config = dict(
    n_layer=11,
    d_model=320,
    n_head=5,
    n_kv_head=5,
    head_dim=64,
    d_mlp=1280,
    vocab_size=4096,
    activation='relu',
    norm='rmsnorm',
    norm_place='pre',
    norm_eps=1e-05,
    positions='rope',
    rope_base=10000.0,
    rope_fraction=1.0,
    qk_norm=False,
    attn_scale=0.125,
    bias='none',
    tie_embeddings=False,
    parallel_block=False,
    init='normal',
    init_std_qkv=0.0282,
    init_std_o=0.0,
    init_std_up=0.0282,
    init_std_down=0.0,
    optimizer='soap_variant',
    lr=0.00361,
    beta1=0.95,
    beta2=0.98,
    weight_decay=0.12,
    lr_head=0.00785,
    grad_clip=2.0,
    warmup_steps=200,
    schedule='wsd',
    decay_fraction=0.918,
    decay_shape='linear',
    final_lr_fraction=0.0,
    batch_tokens=131072,
    seq_len=1024,
    doc_mask=True,
    train_tokens=360200000,
    steps=2749,
    dataset='wikipedia_en',
)
Each number is 128 + 24 x the weight over its row's rms, rounded and kept within 0 to 255. Layers, rows and columns count from 0. The size above them is the row's rms in percent of the matrix's.

# layer 7 MLP down (transposed), 1280x320, rms 0.0945, rows 21-102, columns 240-279
size [ 95 108 102  95  97  98 100  99  80 105 100 101 104  97  97  96  96 107 102  97  98  96 101  98  97 105  94 101 106  90 102  96  96 101  95  89  88 108 104 101  95 105 110  98 102 106  97  93  94  96  98 106 104 101  97 101 100 100 108 111  98 108 107 101  92 107  94 105  95  99  99 106 102 102 104 106  95  98 109  94  94 100]
[[121 167 142 148 179 162 137 127 172 164  98 127 160 138  94 118 112 142 166 133  85 115 146 138 109 108 105  91 120 113  86 147 117 158  99  70 117 105 154 117]
 [ 92 100  76 148 138 124 141  96 136 105 130 104 134  94 129 121 145 120 158 182 136 106  99 114 174 128 175 146  87 145 149 151 188 111 132 131 114 130 128 100]
 [135 131 126 100 111 149 135 120 143 101 119 124  83  99 132 152 121 101 159 127 134 151 135 100 144  84 168  90  82 147 114 120 123 125 123 142 139 109 123 121]
 [158 149 145 127 126 144 132 152 109 116 111 138 155  99 150  98 107 125 119 109 121 132 135  97 114  84 123 127 116 144 109 107 150  96 133  67 155 132 131 100]
 [123 138 155 171 123 106 178 176  90 128  95 117 122  61 157 164 134 148 138 121 123 149 106 106 121 111 154 129  90  92 163  82 117 173 134 109 134 124 136 158]
 [152 176 138 102 123 127 152 144 113 163 131  80 165 124 114 148 126  68 114 163  83 135 124 131 118 134  78 164 132 108 115 128 168  89 155 147  98 145 122 129]
 [119 110 137 141 108 141 137 116 109  91 110 137 149  72 125 113 128 164 149 164 112 171 114 139 124 165 137 122 114 133 138  79 135 131 169 101 159 150 169 141]
 [123  93 113 124 199 108 104 104  80 148 149 131 142 146 154 146 167 135 112  79 124  91 121  94 112 145 106  60  86 157 142 140 111 134 139 144 165 145  96 133]
 [110 132  96 136 142 132 189  94 112 112  97 131  88 110 140  83 151 121  99 162 165 136 141 125 126 133 119 103 155 154 122 144 127 173 175 102 126 114 135 114]
 [144 151  64 114 104 159 103 119 151 139  95 132 156 122 141 144 142 137 131 112 133 139 122 138 135 135 167 142 135 163 152  66 148 128 112 109 111  96 169  87]
 [126  69 109 120 158  83 134 121 114 110 121 143  96  87 116 122 129 109 124 126 136 149 174 147 114 160 143 107  81  84 103 118  94 121 126  37 171  88 107 121]
 [119  95 102 124 159 104  78 119 107 116 134 123 160 145  80 116 123  77 140 124 156 125 150 128 132  97  98 156 103 109 163 150  91 129 124 119 129 153  86 150]
 [144 178 126 157 142 154 161 175 144 120 108 137 173 109 154 138 139  98 152 134 112 101 124 109 137  94 170 122 134 101 165 139 120  97 129 122 170 127 134  85]
 [149 138 105 111 114 117 132 133 157 140 112 142 158 145 120 138 114 126 107  96 135  96 136 136  79 114 128 142 138 116 107 114 146 152 107 157 120 107 121 154]
 [146 119 152 122 149  95 105 129 130 157 123 138  93 138 101 122 109 125 120 117 147 163 100 130  85  82 125 134 159 141 157 124 118  87 129 114 157 138  78 123]
 [102 144 122 116 150 113 173 152  86 131 142 131  85 142  98 163 189 144 114 131 126  81 148 121 122 173 166 185  83 194 145 119 160 115 143 124 131 124 126 145]
 [139 142 110 120  94  92 142 132 148  66  86 132 138 125 145 142 144 140 111 100 105  85 128 174 145 130 189 128 137 120 124 141 137 110 149 167  85  94 116 131]
 [106 155  97  83 105 123 100 116 145  94 121 135 148 119  97 131  99 160 137 128 122 107 138  98 166 129 122 113 118 125 142 149  92 132 122 134 161 150 127 144]
 [151 128  79 122 143 129 171 130  98 110 141 128 110 102 109 120 103 121 130 102  76 145 122 187 114 109 173 125 167 122 119 142 144  88 122  97 118 144 145  85]
 [111 116 133 118 118 131 117 106  96 121 115 146 146  98 105 132 156 141 130 133 104  89 110 124 131 110 110 146 165 155 191 176  98 125 109  89  84 135 158 135]
 [179 104 140 103 156 135 101 106 152 125 132 170  85 166 103 141 139 165  83 135 104 134 123 131 132 181 167 114 105 105 137 101 136 114  96 135 114 155 158 124]
 [100 157 153 116 112 126 115 132 104 158 106 155 112 102 117 155 117 156 110 112 150 183 147 115 161 136 136 107 140  92 142 143 120 135 148 141 149 142  99 137]
 [144 138 106 143 133 136 136 164 124 120 131 153 111  96 179 170 103 117 120 118 132 170 139 110 148 112 116 149 150 139 163 124  89 124 141 141 174 191 122 123]
 [124 115  96  97 137 107 165  72 150 149 148  98  99 108 148 122  73 112 138 155 126 119 153 108 147 157 111 131 105 157 149 144 121 144 106 112 180 147 144 113]
 [124  87 138 142 132 117 125 138  90 102  92 119 174 107 142 124 147 111  99 156 130 141 141  86 139 122 144  84 119  95 128 146 163 111 132 135 142 135 126 112]
 [132 117 123 139 134 155 108 104 137 160 167  65 136 147 134 154 109 152 110 138 120  97 160 134 101  79  95 134 167 136 125  72 100 125 133 132 114 176 151 112]
 [ 97 140 131 145 163  98 129 122 174 129 103 116 153 112 104 118 127 161 113 151  93 128 144 139 140 104 144 110 132 125 141 127  89 129 146  94 147 111 142 110]
 [147 130 163 104 136 115 100  80 106 112  87 126 154 142 149 123 131 102 125 126 126 157 122 117 126 164 158  91 153 124 109 112 108 117 128 129 124 103  95 128]
 [137 166 151 113 167 138 118 179 147 122 136 148 149 152  96 129  95 145 145  83 120 145 167  71 131 148 139 129 127 103 106 117 110 140 183  90  97  89 147 146]
 [170 133 153 140 118 118 148  83 140 132 119 145 141  90 114 143  79 149 137 154 164 155 120 193 124 115 135 102 131  93 123 143 121 134 125 107 144 136 160 128]
 [146 115 151 111 124 111 114 139 104  77 151 146 131  83 132 113  82 120 121 145 122 131 135 111 118 142 124 122 112 125 136  70 148 145 152 103  98 135 115 115]
 [143 150 123 123 125 125 130 196 139 144 161 139 147 114 156 162 154 131  98 133 150 158 133 156 128 130 152 155 136  93 114 124 153 119 111 192 103 125 144 165]
 [103 155 134 121 135 174 123 167  84 137 126 130 117 144 167  98 110 158 117 137 143 139 116 168  92 110 121 167 134 122  85 105 122 115 142 131 114 112 112 118]
 [138  68  85  83 130 102 110  92 139 139 113 141 110 193 113 124 117 126 109 109 130  92  99 117 130 137 153 145 119 140  74 129  88 103 115 131 156  91 167 137]
 [133 146 109 132 139 128 135  61 151 139 125 116  86 112 100 123 126 126 112 124  55 131 164 172 110 178 132 182 146  91 119 176 125 124  81 114 119 121 127 126]
 [109 114 137 175 135  99  98 105 111 120 118 137 168 152 150 131 125 143 111 110 138 148 124 129 120 114 152 135 135 117 135 148 131 143 119 140 102 171  80 131]
 [ 83 118 112  72  97  56 131 101 147 130 113  88 100 126 116 193 114 111 125  82 106 115 133 124 139 100  83 103  94 128 159 134 165  97 125 115 162 147 138 146]
 [ 99 144 128 184 108  90 121 115 133 124 122 171 159 164 100 163 152 151 143 125 165 158 147 132 147 144 123 173 106 120 118 134 120 119 108 113 134 133 140 143]
 [120 128 159 111 152 112 119 158 159 139  99 164  93  91  97 152 115 139 139  87 132 141 117  96 121 124 129 118 115 133 105 158 146 133 134 124 163 125 165 133]
 [165  97 120 109 185 145  98 118 125 133  95 147  79 159 149 134 101 128 163 136 110 105 118 136 138 116 173  76 155 153 119 128 124 110  95 149 111 162 103 127]
 [ 85 102 137 129 122 132 153 140 144 137 151 164 145 123 124 106 163 151 148  84 144 100  94 110 137 106 114 125 141 112 151 143 151 139 121 130 127 151  81 119]
 [120 120  85 155 164 168 118 164 142  93 136 115 151 149 138 109 110 127  86 108 124 164 149 160 119 157 104 131 149  70 133 101 156 119 121 151 160 146 130 120]
 [104 123 136  95 119 108 135 170 125 132 179 147 102 140 131  93  97 146 157 141 121 116  98 132  96 150 101 123 146 139  76 162 115 132 153 122 126 106 136 113]
 [142 168 103 153 105 118 118 108 152 105 132 166 155 104 114 154 113 130 148 124 147 118 134 119 165 147 158  96  96 125 137  91 143 162 110 125 126 177 152 133]
 [109 110 170 150  91 169 136 104 151 145 125 133 124 117 128 145 133 141 165 128 140 113 164 115 132 145 124 129 155 142 141 102  93 103  82 136 111 113 112 110]
 [130 127 146  80 120 131 125 114 126 124  86 145 132 133 120 142  95 135 115 174 119 100 133 112 134 127 131 142 133 101  98 158 122 137 107 165 106 139 169 147]
 [165 116 118 129 152 144  70 116 155 125 144 165 104 148 131 149 134 106 140 135 157 115 100  99  97 105 117  98 123 103  91 141 134 149 112 102 134 145 147 129]
 [140 162 126 124 103 143 158 150 154 138  97 129 140 147  92  94 114  78 131 142 119 155 129 141 176 114 117 140 128 142 161 127 137 153 135 117 123 167 148 116]
 [169 152 132 145 128 118 149  92 136 122 165  95 146 122 128 140 149 138 125 121 135 146  80 100 138 116 186  97  97 114 150 140 128 151  92 110 135 146 121 104]
 [156 120 139  80 142 171 113  87  97 124  96 114  61 147 133 135 119 124 143 113  93 124 118 112 118 122 176 149  93 126 125 115 119 138 127 119 118 137 156 115]
 [162 123 127 142 160 148 136 127 137 109 176 166 155  99 139 130 128 134 144 120 160 108 128 117 110  94 170 116 170 152 167 145 202 105 170 114 111  76 148 139]
 [103 137 125 132 116 132 123 127  99 141 140 164  50 116 126 124  93 111 128 112 134 141 132  92 150 119 148  91  79 139 129 119 184 148 179 118 135 135 106  72]
 [146 137 118 128 130 139 127 140  85 112 140 124 125 123 130 112 105  95 123 161 136 132 172 100 116 108  99 170 135 130 130  64 134 126 123 111  71 128 106  91]
 [166 129 115 144 131  93 145  94 134 128 149 138 129  79 144 156 130 103 109 135 125 111 151 126  90 148 104 166 118 127 137 114 125 130  96 124 125 146 123 153]
 [108 175 160 104 150 129 119 148 167 125 126  91 130 165 121 158 158 100 135 101 146 105 160 161  90 117 110 123  81 152 154 117 129 116 105 160 135 157 122 112]
 [112 167 146 111 139 117  89 146  99 112 160 119 122 181  93 143  91 126 100 166 102 112 129 113 105 149 133 149 177 112 122 132 127 127 105 120 120  84 146 158]
 [ 88 140 151 156 131  79 140 129 154 118 145 151  97 139 107 111 123 125 132 103 112 131 166 110 116 150 126 118 115 116 165 132 143 113 115 125 125 110 132 101]
 [132 150 149 122 124  74 103 139  85 122 169 121 132 151  95 101 136 156  92 138 129 110 124 151 112 109 109 121 118  96 152 157 146 158 148 140 133 107 105 160]
 [108 118 125  94 165 103 106 178 130 163 136 110 132 109 106 108 104 151  94 181 152 117 121 145 147  83 157 126  89 121 139 165 113 174 143 135 132 143 125 126]
 [142 101 122 122 109 121 133 104 136 126 134 170 166 127 111 124  94 134 120 111 152 120  91 128 158 139 178 152 122  89 128 128 133 107  99 165 149 105 131 109]
 [141 142 120 138 100 105 152  94 112  94 137 140 123 114 114 119 140 145 121 153  93 137 135 175 129 106 117  66 164 131 148 134 131 178  77  99 126 162 138 136]
 [123 117 119 139 121 152 143  99 146 119 112 122 160 155 142 153 132 150 182 135 120 141 148 109 101 133 124 125 139 167  90 113 100 126 115  91 161 149  99 130]
 [139 138 138 133 110 148 140 110 154 132 132 102 114 147 165  86 186 123 157 113 103  94  99  73 121 139 152 124 138 124 126 120 197 126 146  85 173 133 173 138]
 [115 159 161 130 149  94 142 180 104 137 129 141 114 141 118  84  97 163 158 149 145 111  79 155 136 130 118  96 108 133 143 159 152 102  84 116 150 163 146 133]
 [ 99 139 104 117 150 101 135 124 130 125 138 111 117 145 167 159 163 120 137 125 151 100 158 153  93  90 108 142  98 126  76 118 134 116 139 109 116 134  84 111]
 [163 141 154 145 162  75 118 128 106 117 171 145 157 149 130 142 153 112  91 131 155 104 150 139 156 118 169 162 113 129 143  91  91 170 136  67 141 102 117 120]
 [161 112  99 119 127 152 115 165 141 121 129 134 125 104 136 137 158 129 113 127 138 138 140  94 141 155 117 119 111 116 109 139 119 113  99 152 185 103 148 171]
 [ 99 133 150 108 132 175 157 101 126 126 155  98 137 137 146  86 126 142 180  79 155  35 135 115  81 129  93 131 141 137 127 117 181 130 134 123 103 108 159 130]
 [104  90 137 141 158 134 152  85 121 119 146 148 127 164 104 134  84 137 126 130 151 128 133 135 137 109 139 126 104 118 126 116 100 147 107 114 160  89 138 178]
 [181 114 151 122 119 128  70 146 150 140 174 156 119 148 178 101  95 122 105 108 109 181 137 149 144 129 133 125 156 126 130 160 107 122 157 128 164 103 144  99]
 [152 114 126 149 133 138 143 127 152 127 158 139 158 122 114  77 110 125 115 123 149 116 118 108 105 140 118 104 146 123 134  66 101 128 107  86 127 117  88 133]
 [130 132 116 124 110  97 140 122  92 118 134 126 173 148 125 129 120 109 144 181  97 127 117 134 120 151  62 112 150 132 115 108 159 132 124 163 104 106 146  91]
 [119 103 151  92 117 136 110 152 148 118  92  91 151 133 128 120 142 107 140 107  94 115 144 165 119 123 172 129 107  93 125 132 104 121 112 140 142  94 136 153]
 [123 116  94 112 101 126 128 133 188 119 111 175 105 140 134 111 118 134 107 120 128 121 133  85 126 129 141  58 122 125 103 145  99 135 169 118  90 114 139 101]
 [105 170 119 126 108 130 118 102 128 130 151 137 130 112 117  65 130 121  67 150 118  77 173 152 117 109 119 117 103 102 139 130 142  92 113 137 154 148 124 133]
 [ 94 153 134 186 116 122 114 101 110  96 152 148 137 101 183 139 133 123 141 134  97 166 157 165 142 148 135 106 147 148 131  97 141 138 159 159 140 136 136 141]
 [132 124 154 108 117 125 140 116  85 158 122 104 128 150 115  93 161 109 118 134 168 121  89 149  78  86 139 154 150 110 135 141  92 161 137 167 134 142  88  90]
 [125 121 117  96 126 156 125 157 145 127 133 125 190 110 122 117 144 124 115 128 127 103 130 185 143  99 152 121 109 112 121  84 113 137 135 118 156 108 106 116]
 [116 130 118 119  99 102 143 118 125 110 133 166 161 109 132 171 116 130 125 103 101 128  85 127 118 126 113 158 133 106 121  91 178 130 145 107 109 141 155 136]
 [153 127 175 115 136 117 115 128 129 119 158 142 109 172 123 125  92 129 162 163 144 119 159  91 103 108 155 155 123 175 123 138 128 107  99 160 157  90  99 133]
 [103  66 108 141 149 139  94  53 105 123 129 120 104 110 152  97 111  76 121 120 107 117 101 133 149 163 130 109 131 118 103 132 151 125 113 133 136  97 121 148]
 [174 176 148  54 147 109 165 160 143 159 123 132 150 131 106  95 138 180 157 132 143 135 112 119 133 170 118  89 146 146 142 117 142 126 121 112 122 168 175 123]]
# layer 7 MLP up, 1280x320, rms 0.0957, rows 22-102, columns 240-279
size [105  98  92  99  98  89  96 108  99 104  97  97  92  97 101  98 114 104  96 108  99  99  97  96 104 101  99 104  93 103  94 105 101  97  99  94  99 107  95 105 102 107 102  98 108  95  86 101  98 101 101  98 100  96 104  99 100 106 104  96 106 102 101  98 104  96 100  93 101 100 103  93  96 104 101  99  94 113  95  99  98]
[[115 187  93 159 148 127 112 160 132 114 138 150  66 132 161 131 105 107 159 110  88 113 134 117 162 124 103 151 132 121 141 114 167  70  93 113 124 122  97  84]
 [150 115 103 129 166 137 151 115 148 143 151 103 152 156 143 178 134  89 111 136  87  96 114 144  83 104 124 151  90 149 105 129 131  51 121 140 126 103 138 160]
 [156 176 130 109  85 120 121 152 148 100 101 145 109 148 133 138 141 111 166 137 124 112 114 125 122 124  91 104 135 112 121 115 128 152 129  98 116  85 116 132]
 [127 121  89 103 110 126 128 119 166 135 148 133 146 166 125 117 139 184 134 105  95 116 120 112 130 147 189 147 140 117 140 153 115  83 169 158 128 154 105 118]
 [102 132 100 171 102 129 118 118 122  83  92 115  85 129 157 164 109 134  85 106 147 136 129  81 146 111 120 116 127 127 132 149 142 109  96 148 122 177 110 101]
 [116 102 158 164 110 129 144 109 153 157 129 126 146 121 140 144 119 197 122 107 141 115 115 178  86 129 120 152  98 109 146 107 132 130 156 109 142 125 130 154]
 [161 136 155 147 121 177 126 123 106 108 143 108 155 121 127 114 110 144  97 120 104 103 126 135 133  59 110 142 129 153 111 119 135 142 111 133 133 120 146 169]
 [ 87 123 111 116 133 153 104 108 126 134 156 123 149 132 146 175 143 118 132 107 128 145 105 113 137 129 103 111  77 105 130 102 109 132 141 151 122  97 103 120]
 [151 139  95 154 134 131 110 150 119 104 118 116 105 128 111 109 117 162 121 162 125 114 130 111 128 144 181 113 118 137 150 160 144 149 154 107 114 122  71 132]
 [ 98 128 129 114 114 105 126 151 127 122  59 160 161 131 152 119 137  72 148 116 115 149 129  65 158 120  86 128 119 142 129  89 143 105 125 130 114 103 150 105]
 [143 146  84 103 121 138 150 157 129 131  97 162 141 135 117 119 156 124 121 129  95 119 124 148 155 155 150  91 143 142 165  80 151 129 142 127 122 142 147 162]
 [120 114 115  84 116 164 115 144  98 102 101 119 120 135 168 181 124 182 140 182 143 106 128  88 134  79 105 144 115 130 163 172 161 140 110 123 126 137 162 106]
 [116  95 125 144 121 119 166 122  97 181  91 180 112 130 115 111 112 138 109 137  82 115 154 143 125 146  91 145 126 127 119 165 147  95 136 176 117 122 132 133]
 [118 138 144 132 136 130 163 139 101 139  76 158 148  86 127 128 152 124 131 145 143 117 123 121 156 160 148 140 119 116 151 141 122 148 118 147 135 121 125 127]
 [124  91  81 104  55 100 110 120 109 126 147  84 108 125  76 132 180 128 134 105 125 140 100 116 107 111 128 135 154 161 129 171 118 163 125 134 180 111 112 141]
 [119 143 128 140 193 124 133 120 127 106 146 117 113 126 151 136 177 121 167 141 140 152 158 129 126 133 138 127 145 153 116 116 132 128 142 132 126 132 112  62]
 [121 111 125 131  86 104  97 144 123 167  84 193 120 129 105 120 121 101 117 176  88 116 120 160 119 128 133 122 119 115 141  97 139 148 119 102  84 105 152 132]
 [112  96 113  93 114 123 122 172 103 153 121 152 103  85  87 122 107  97  98 116 131 119  89 125 142 142 140 158 126  96 153  87  98 129 106 105 130 167 165 152]
 [136 130  95 133 127 146 142 104 117 151 109 116 139 144 110 152 165 180 131 162 138 113 110 106 147 118 133 108 123 100 173 114 171 124 146 158 130 102 118 130]
 [114 166 111 136  62 142 134 135 123 133 138 140 126 129 126 133 108  54 116 140 120  77 111 127 161 134  95 105 137 118 113 125 117 148 112 102  99 137 105 198]
 [165 115 101 124 132 155 117 111 128 114 118  88 138 130 114 169 133 151 129 147 138 143  97 138 152  84 138 130 131  99 136 149 115 139 134 131 148 134 118 136]
 [134 129 139 134  85  97 146 101 135 184 120 135 107 119 138 168 152 109 115 131  96 116 127 111 124 101 111  50  96 101 137 106 137 183 122 147 147 120 118 113]
 [127 140 130 123 142 125 131 134 117 119 117 128 132 108 120 154 137 129 113 144 113  92 141 156 119 153 115 117  82 104 113 121 133 163 123 146 166  98 145 110]
 [124 125 152 133 125  93 191 127 134  99 110 119 187 168 127 130  94  95 133 115 141 159 120 138 134 110  85 121  97 104 182 136 140 136 123 141 155 112 136 125]
 [ 97 129 153 147  99 113 124 119 139 131 123  88 168 104 135 126 111 154 133 131 153  75 133 117 100 132 113 138 120 131  87 141 123 143 109 126  97 105 134 113]
 [119 183 133 112 151 124 131 156 134 116 121 124 167 163 141 124 137 101 122 121 117 115  94 153 145 141 111 138 139 124  68  94 169 105 102 117  87 130 129 108]
 [129 128 131 126 122 112 114 125 136 133 162 120 113 120 136 151 125 122 124 117 138 118 109 119 130 143 120 152  95 121 159 106 138  89 153 137 130 114 142 139]
 [151 150 157 135 124 150  90  93 117 134 123 139 170 134 108 104 120 122 176 139 117 142 115 123 131  75 146 125 124  97 106 116 122  81 114  96  88 152 113 131]
 [115 120 128 129 122 148 157  91 107 173  91  93  91 156 115 118 112 118 134  76 115 107 143 149 141 165 163 148 158 132  76 123 134 128 139 135 141 160 142 104]
 [128 141 146 150 119 131 161 166 132 141 113 129 159 136  91 135 103 133 132 145 127 119 106 134 125 109 119 141 127 169 144 112 176  83 114 118 126  88 121 132]
 [174  98 114 136 177 126 132 161 119 162 103 152 118 158 125 127 165 137 133  79 138 130  99 133 121 128 128 148 130 170 176 140 147  94 134  98 138 124 155 141]
 [153 131 137 135 114 127 157 104  85 110 151 110 187 146  89 110 125  86 130 117 126 154 140 114 157  84 161 110 151 145 135 108 175 145  93 140 117 130 141 114]
 [141 107 132 133 167 111 114 121 148 101 131  95 159 152 126 114 118 134  99 143 143 127 145 143 137  78 119  64  66 120 186 150 147 103 101 145 148 112 109 131]
 [109 141 136  98 150 104 166 118 151 153 129 121  92 155 176 112 117 130 147 163 124 180 212 142 105 161 124 104 125 168 156 156 134 121 145 141 131 126 142 147]
 [100  88 167 146 141 141 116 132 158 104 138 171 113 135  81 156 118 118 119 129 134 128 127 138 209 131 119 115 178 102 104 159 102 103 106 152 119  93 131 125]
 [138 158 108 126 149 160  93 154 113 147 102 112 144 132 133 133 189 170 131 103  91  95  95 123  95 130 173 165 119 138 107 114  87 147 126 135 149 163 144  89]
 [144 128 188 117 139  83 114 125 156 121  97 126  99 127 169 136 125  91  87  98  87 179 130 148 147 140 173 125 151 129 153 138 146 107 122 142 149 144 123 167]
 [103 179  99 108 144 165 115 111 139 117 132 141  99 111  99 128  78 159 150 134 143 103 137 131  86  87 120 130 119 121  83 121 107 115 137 155 132 115 104 145]
 [ 93 132 132 139 138 121 164 143 110  79 148 134 107 137  98 168 149 108 117 145 104 125 101 144 128 138 104 112 168  84 109 133 113  86 140 172 146  75 159 123]
 [117 170  57 154 167 126 117 161 138  55 102 141 141 129 127 111 104 156 124 131 109 153 104  89 142 111 145 135 142 117 111 120 150 114 141 142 146 148 122 140]
 [131 115 116 107  95 158 133 182 115 182 109  62 130 138 132 155 133 121 162 126 128 104 114 108 119 131 119 121 111 133 129 143 124 131  92  82 164 140 170  85]
 [169 109 156 183 117 132 160 111  80 121 131 144 166 114  96 127  63 115 118 108  81 161 169 106  61 121 134 111 130 134 130 119  93 112 137 136 121 135 140 154]
 [ 97 169 151 109  94 151 122 138 157 122 173 138 121  96 132 168 118 112 117 158 118 123  83 161 115 160 106 136  83 132 114 119 103 134 124 103 113  89 158 103]
 [ 86  67 123 101 178 122 136  87 129 123 144  81  98 137 108 134 144 106 126 146 157  90 119 109 110 128 102 129  95 100 121 119 123 104 149 140 138 116 147 132]
 [116 105 126 139 113 112 129 119 129 149 114 155 106 128 164 119 121  96 101 106 117 120 125 128 139 179 171 131 121 106 152 153 157 101 118 169 108 106 146 176]
 [113 113 136 131 143 111 140 137 101 121 132 128 138 130 133 177  87 117 111  97 165 111 148 172 147 127 188 102 140 136 138  92 131 156 131  80 106 110 161 141]
 [100 145 148 107 179 140 148 146 110 156 106  99 103 119 102 131 107 180 148 110 161 153 137 164 153 114 128 123 128 124  89 111  75 125  99 122  93 139 129 155]
 [116 120 139  97 151 141 103 127 130  85 127 105 173 108 126 161 160 143 103  87 135 121 158 165 145 126 147 127 174 127 134 190 139 126 147 125  94 126 128 159]
 [116 131 140 143 155 139 111 104 146 115 110  90 127  98 121 124 116 103 110 113 145  77  73 132 112 150 101 135 133 132 172 143 123 155 117 148 108 145 159 163]
 [107 154  94 120 120 122 125 160 100 133  97  81 132 108 132  99 118 137 105 154 157 120 105 117  91 155 106 115 108 121  88 131  86 109 143 120 125 173 101 117]
 [112 105 146 112  94 148 116 117 165 113 105 128  95 141 137  80 142 118  99 121 141 149 170  96 155 127 166 119 106 124 136 144  99 162 127 127 125  95 125 150]
 [114 124 118 108 106 131 149 125 109 128 101 123 142 163 125 149  95 153 143 163 140 120 119 122  92 135 153  82 123 124 126 170 114 123 135 126 137  99 116  88]
 [110 126 176  87  92 156 145 144 112 131 104 126 176 106 139 190 132 119 124 137  95 123 154 108 126 125 129 148 112 145 119 156 171 121 122 120 147 140 126 183]
 [154 123 111  88 136  85 163 122 117 104 105 134 171 153 105 138 130 140 123 150 140  94  98 115 105 104  94  81 114 113 191 111 142 118 156 101 130 123 154 119]
 [104  96 131 126  99 173 138 109 127 150 102  69 133 111 125 109 149 123 126 140 112 161 146 134 167 141 154  91 158 120 110 104 136  90 175 144  92  93 107 100]
 [ 88  72 104 133 149  94 129 137 143 162 141 154 142 122 179 140 151  70  91  85 117  78  90 162 122  95 124 124 140 119 160 134 154 157 116 173 116 131 118 112]
 [112 136 108  91 118 103 134 157 127 143 104 163 142 117 109  68 115  74 126  87 116 119 155 139 138  94 123 105 130 135 153 119 170  79 128 122 108 164 160 156]
 [130 123 113 154 160 103  96 115 105 155 102 131 147 143 118 142 131 111 130 163 137 123 137 147 156 156 125 123 102 122 125 126 161 134 101 147 133 136 106 142]
 [160  91 110  80 135 125 166 144  92 121 162 100 132 121 132 124 117 121 116 152 166 133 136 108 133 124 155 102 166 118 183 110 162 155 112 141 138 146 168 120]
 [140 114 160 168 115 104 164 132  89 118 114  80 137 109 158 128  90 136 146 123 150  99 136 133 126  92 113 148 122 119 119 159 136 129 179 113 120 116  73 140]
 [ 93 118 119 112 142 131 164 152 131 119 120 151  96 145 165 153 144 103 126  85  74 147 172 123  96 131 121  93 118 112 188 166 104 101 101 138 112 122 161 137]
 [132 175 106 141 155 142 133 118  87 123 103  93  79 113  90 151 149 146 157 137 168 165 147 151 136 130  91 111  75  74 100 123 132 115 119 126 139 114 175 147]
 [ 84 143 171 154 115 135 172 149 128 139 153 102  90 111 127 144 180 142 161  99 144 131 127 123 139 111 108 166 172 159 148 159 153 127 102 108 127 141 187 145]
 [100 183 104 106 123 155 110 138 171 102  98 129 120 180 109 105 122 123 135 170 153 162 131  95 121 139 130  94 148 108 126 104 173 127 137 131 120  76 151 125]
 [100  90 114 137 122 106 150 122 109 142  96 131 167 174 113  87  97 139 130 139  81 158 123 114 131 107 149 126 171 137 127  71 100 139 140 135 140 142 126 104]
 [105 133 145 144 140  77 128 135 127  97 140 156  76 125 122 143 138 134 164 109 139 150 155 133 121 124 140 139 154 126 124 133 122 149 127 113 124 118 101 151]
 [129 161 136 108 131  99 158 117 109 136 114 121  97 102 106 125 128 133 147 105 119  85 149 161 153 142 141  90 150 127 151 129 136 128 109 151 124 127 144 124]
 [134 113 153 127 120  93 119 142  92 110 106 200 112  98 137 112 124 166 130 158  69 136 155 100 117 144 110 146 141 136 148 124 132 160 122 144 128 135 128 119]
 [ 64 132 127 137 132 168 124 140 142  84 127 147 135  94  96 126 184 128 124 141 130  82 115 160 111 120 118 122 128 161 119 105 106 110 104 107 110 120 148 160]
 [113 121 139  86 116 133 148 142 196  94 151  98 109 117 107 156 104 142 125 121 139 123  69 133 105  96 144 146 175 137  95 171 146 154 143  93 117 136 164 101]
 [167 132 132 121 121 160  66 112 134 151 146 107 104  91 136 166 142  79 143 105 116  80 126 161 136 184 159 115  94  92 149  90 108 170 111 142 110 132 153 149]
 [109 115 107  66  82  87 141  88  77 122 131 107 111 134 133  92 161 107 132 146 134 111 172 136 136 112 114  86  96 134 141 131 111 128 131 132 101 100 157  95]
 [119 113 135  89 143 156 127 124 201  83 161  93 141 127 102 160 121 129 104 146 112 131 132 142 137 109 149  83 124 114 127 122 130 162 156 136 160 106 131 124]
 [ 90  79 103 146  98 131 141 168 104 165 141 167 148 126 149 132 118 138  51 164 154 193 150 156 126 113 145 107 139  89 106 118 122 109 111 100 124 150 143 152]
 [134 112 114 140 140 136 148 138 144  88 122 114 131 110 166 155 150 145 101 112 133 100 125  95 101 143 118 118  87 123 137 126 145 130 111 125 159 101 148 127]
 [133 160 177  96 114 129 126 121 108 163 147 132 120  90 159 134 140 129 129 197 115 116 122 133 105 122 133 116 139  92 131 132 135 141 107  73 138 116 109 145]
 [132 125 146 138 136 136 119 125 110 156 130 132 147 121 125 160 126  99 127 146 166 169 112 142 135 133 139  98 128  65 101 159 131 137 116 105 131 120 154 132]
 [ 85 123 107 157 131  89 139  56 146 101 136 130 135 144 132 112  96 154 101 107 125 126  93 132 114  98 143  99 116 119  96 106 137 153 117 144 127 109 127 126]
 [167 119  93 121 103 175 138 137  91 121 145 151 149 125 109  73 141 138 120  97 117 110 116 181 142 131 115 124 141  92 112 107 145 115  86 139 134 105 131 112]
 [143 147 129 147 119  81 137 163 124 155 121 154 159 167 132 118 123 155 108 140 136 130  98 125 127  96 126 142 142 164 114 143 182 168 121 120 106 159 177 114]
 [104 121 131 131 150 136 108 170 101 124 127 102 125 158 146 147 117  85  71 129  96 124  87 134 148 150 118 117 185 140 116 116 135 133 142 160 192  95 126 150]]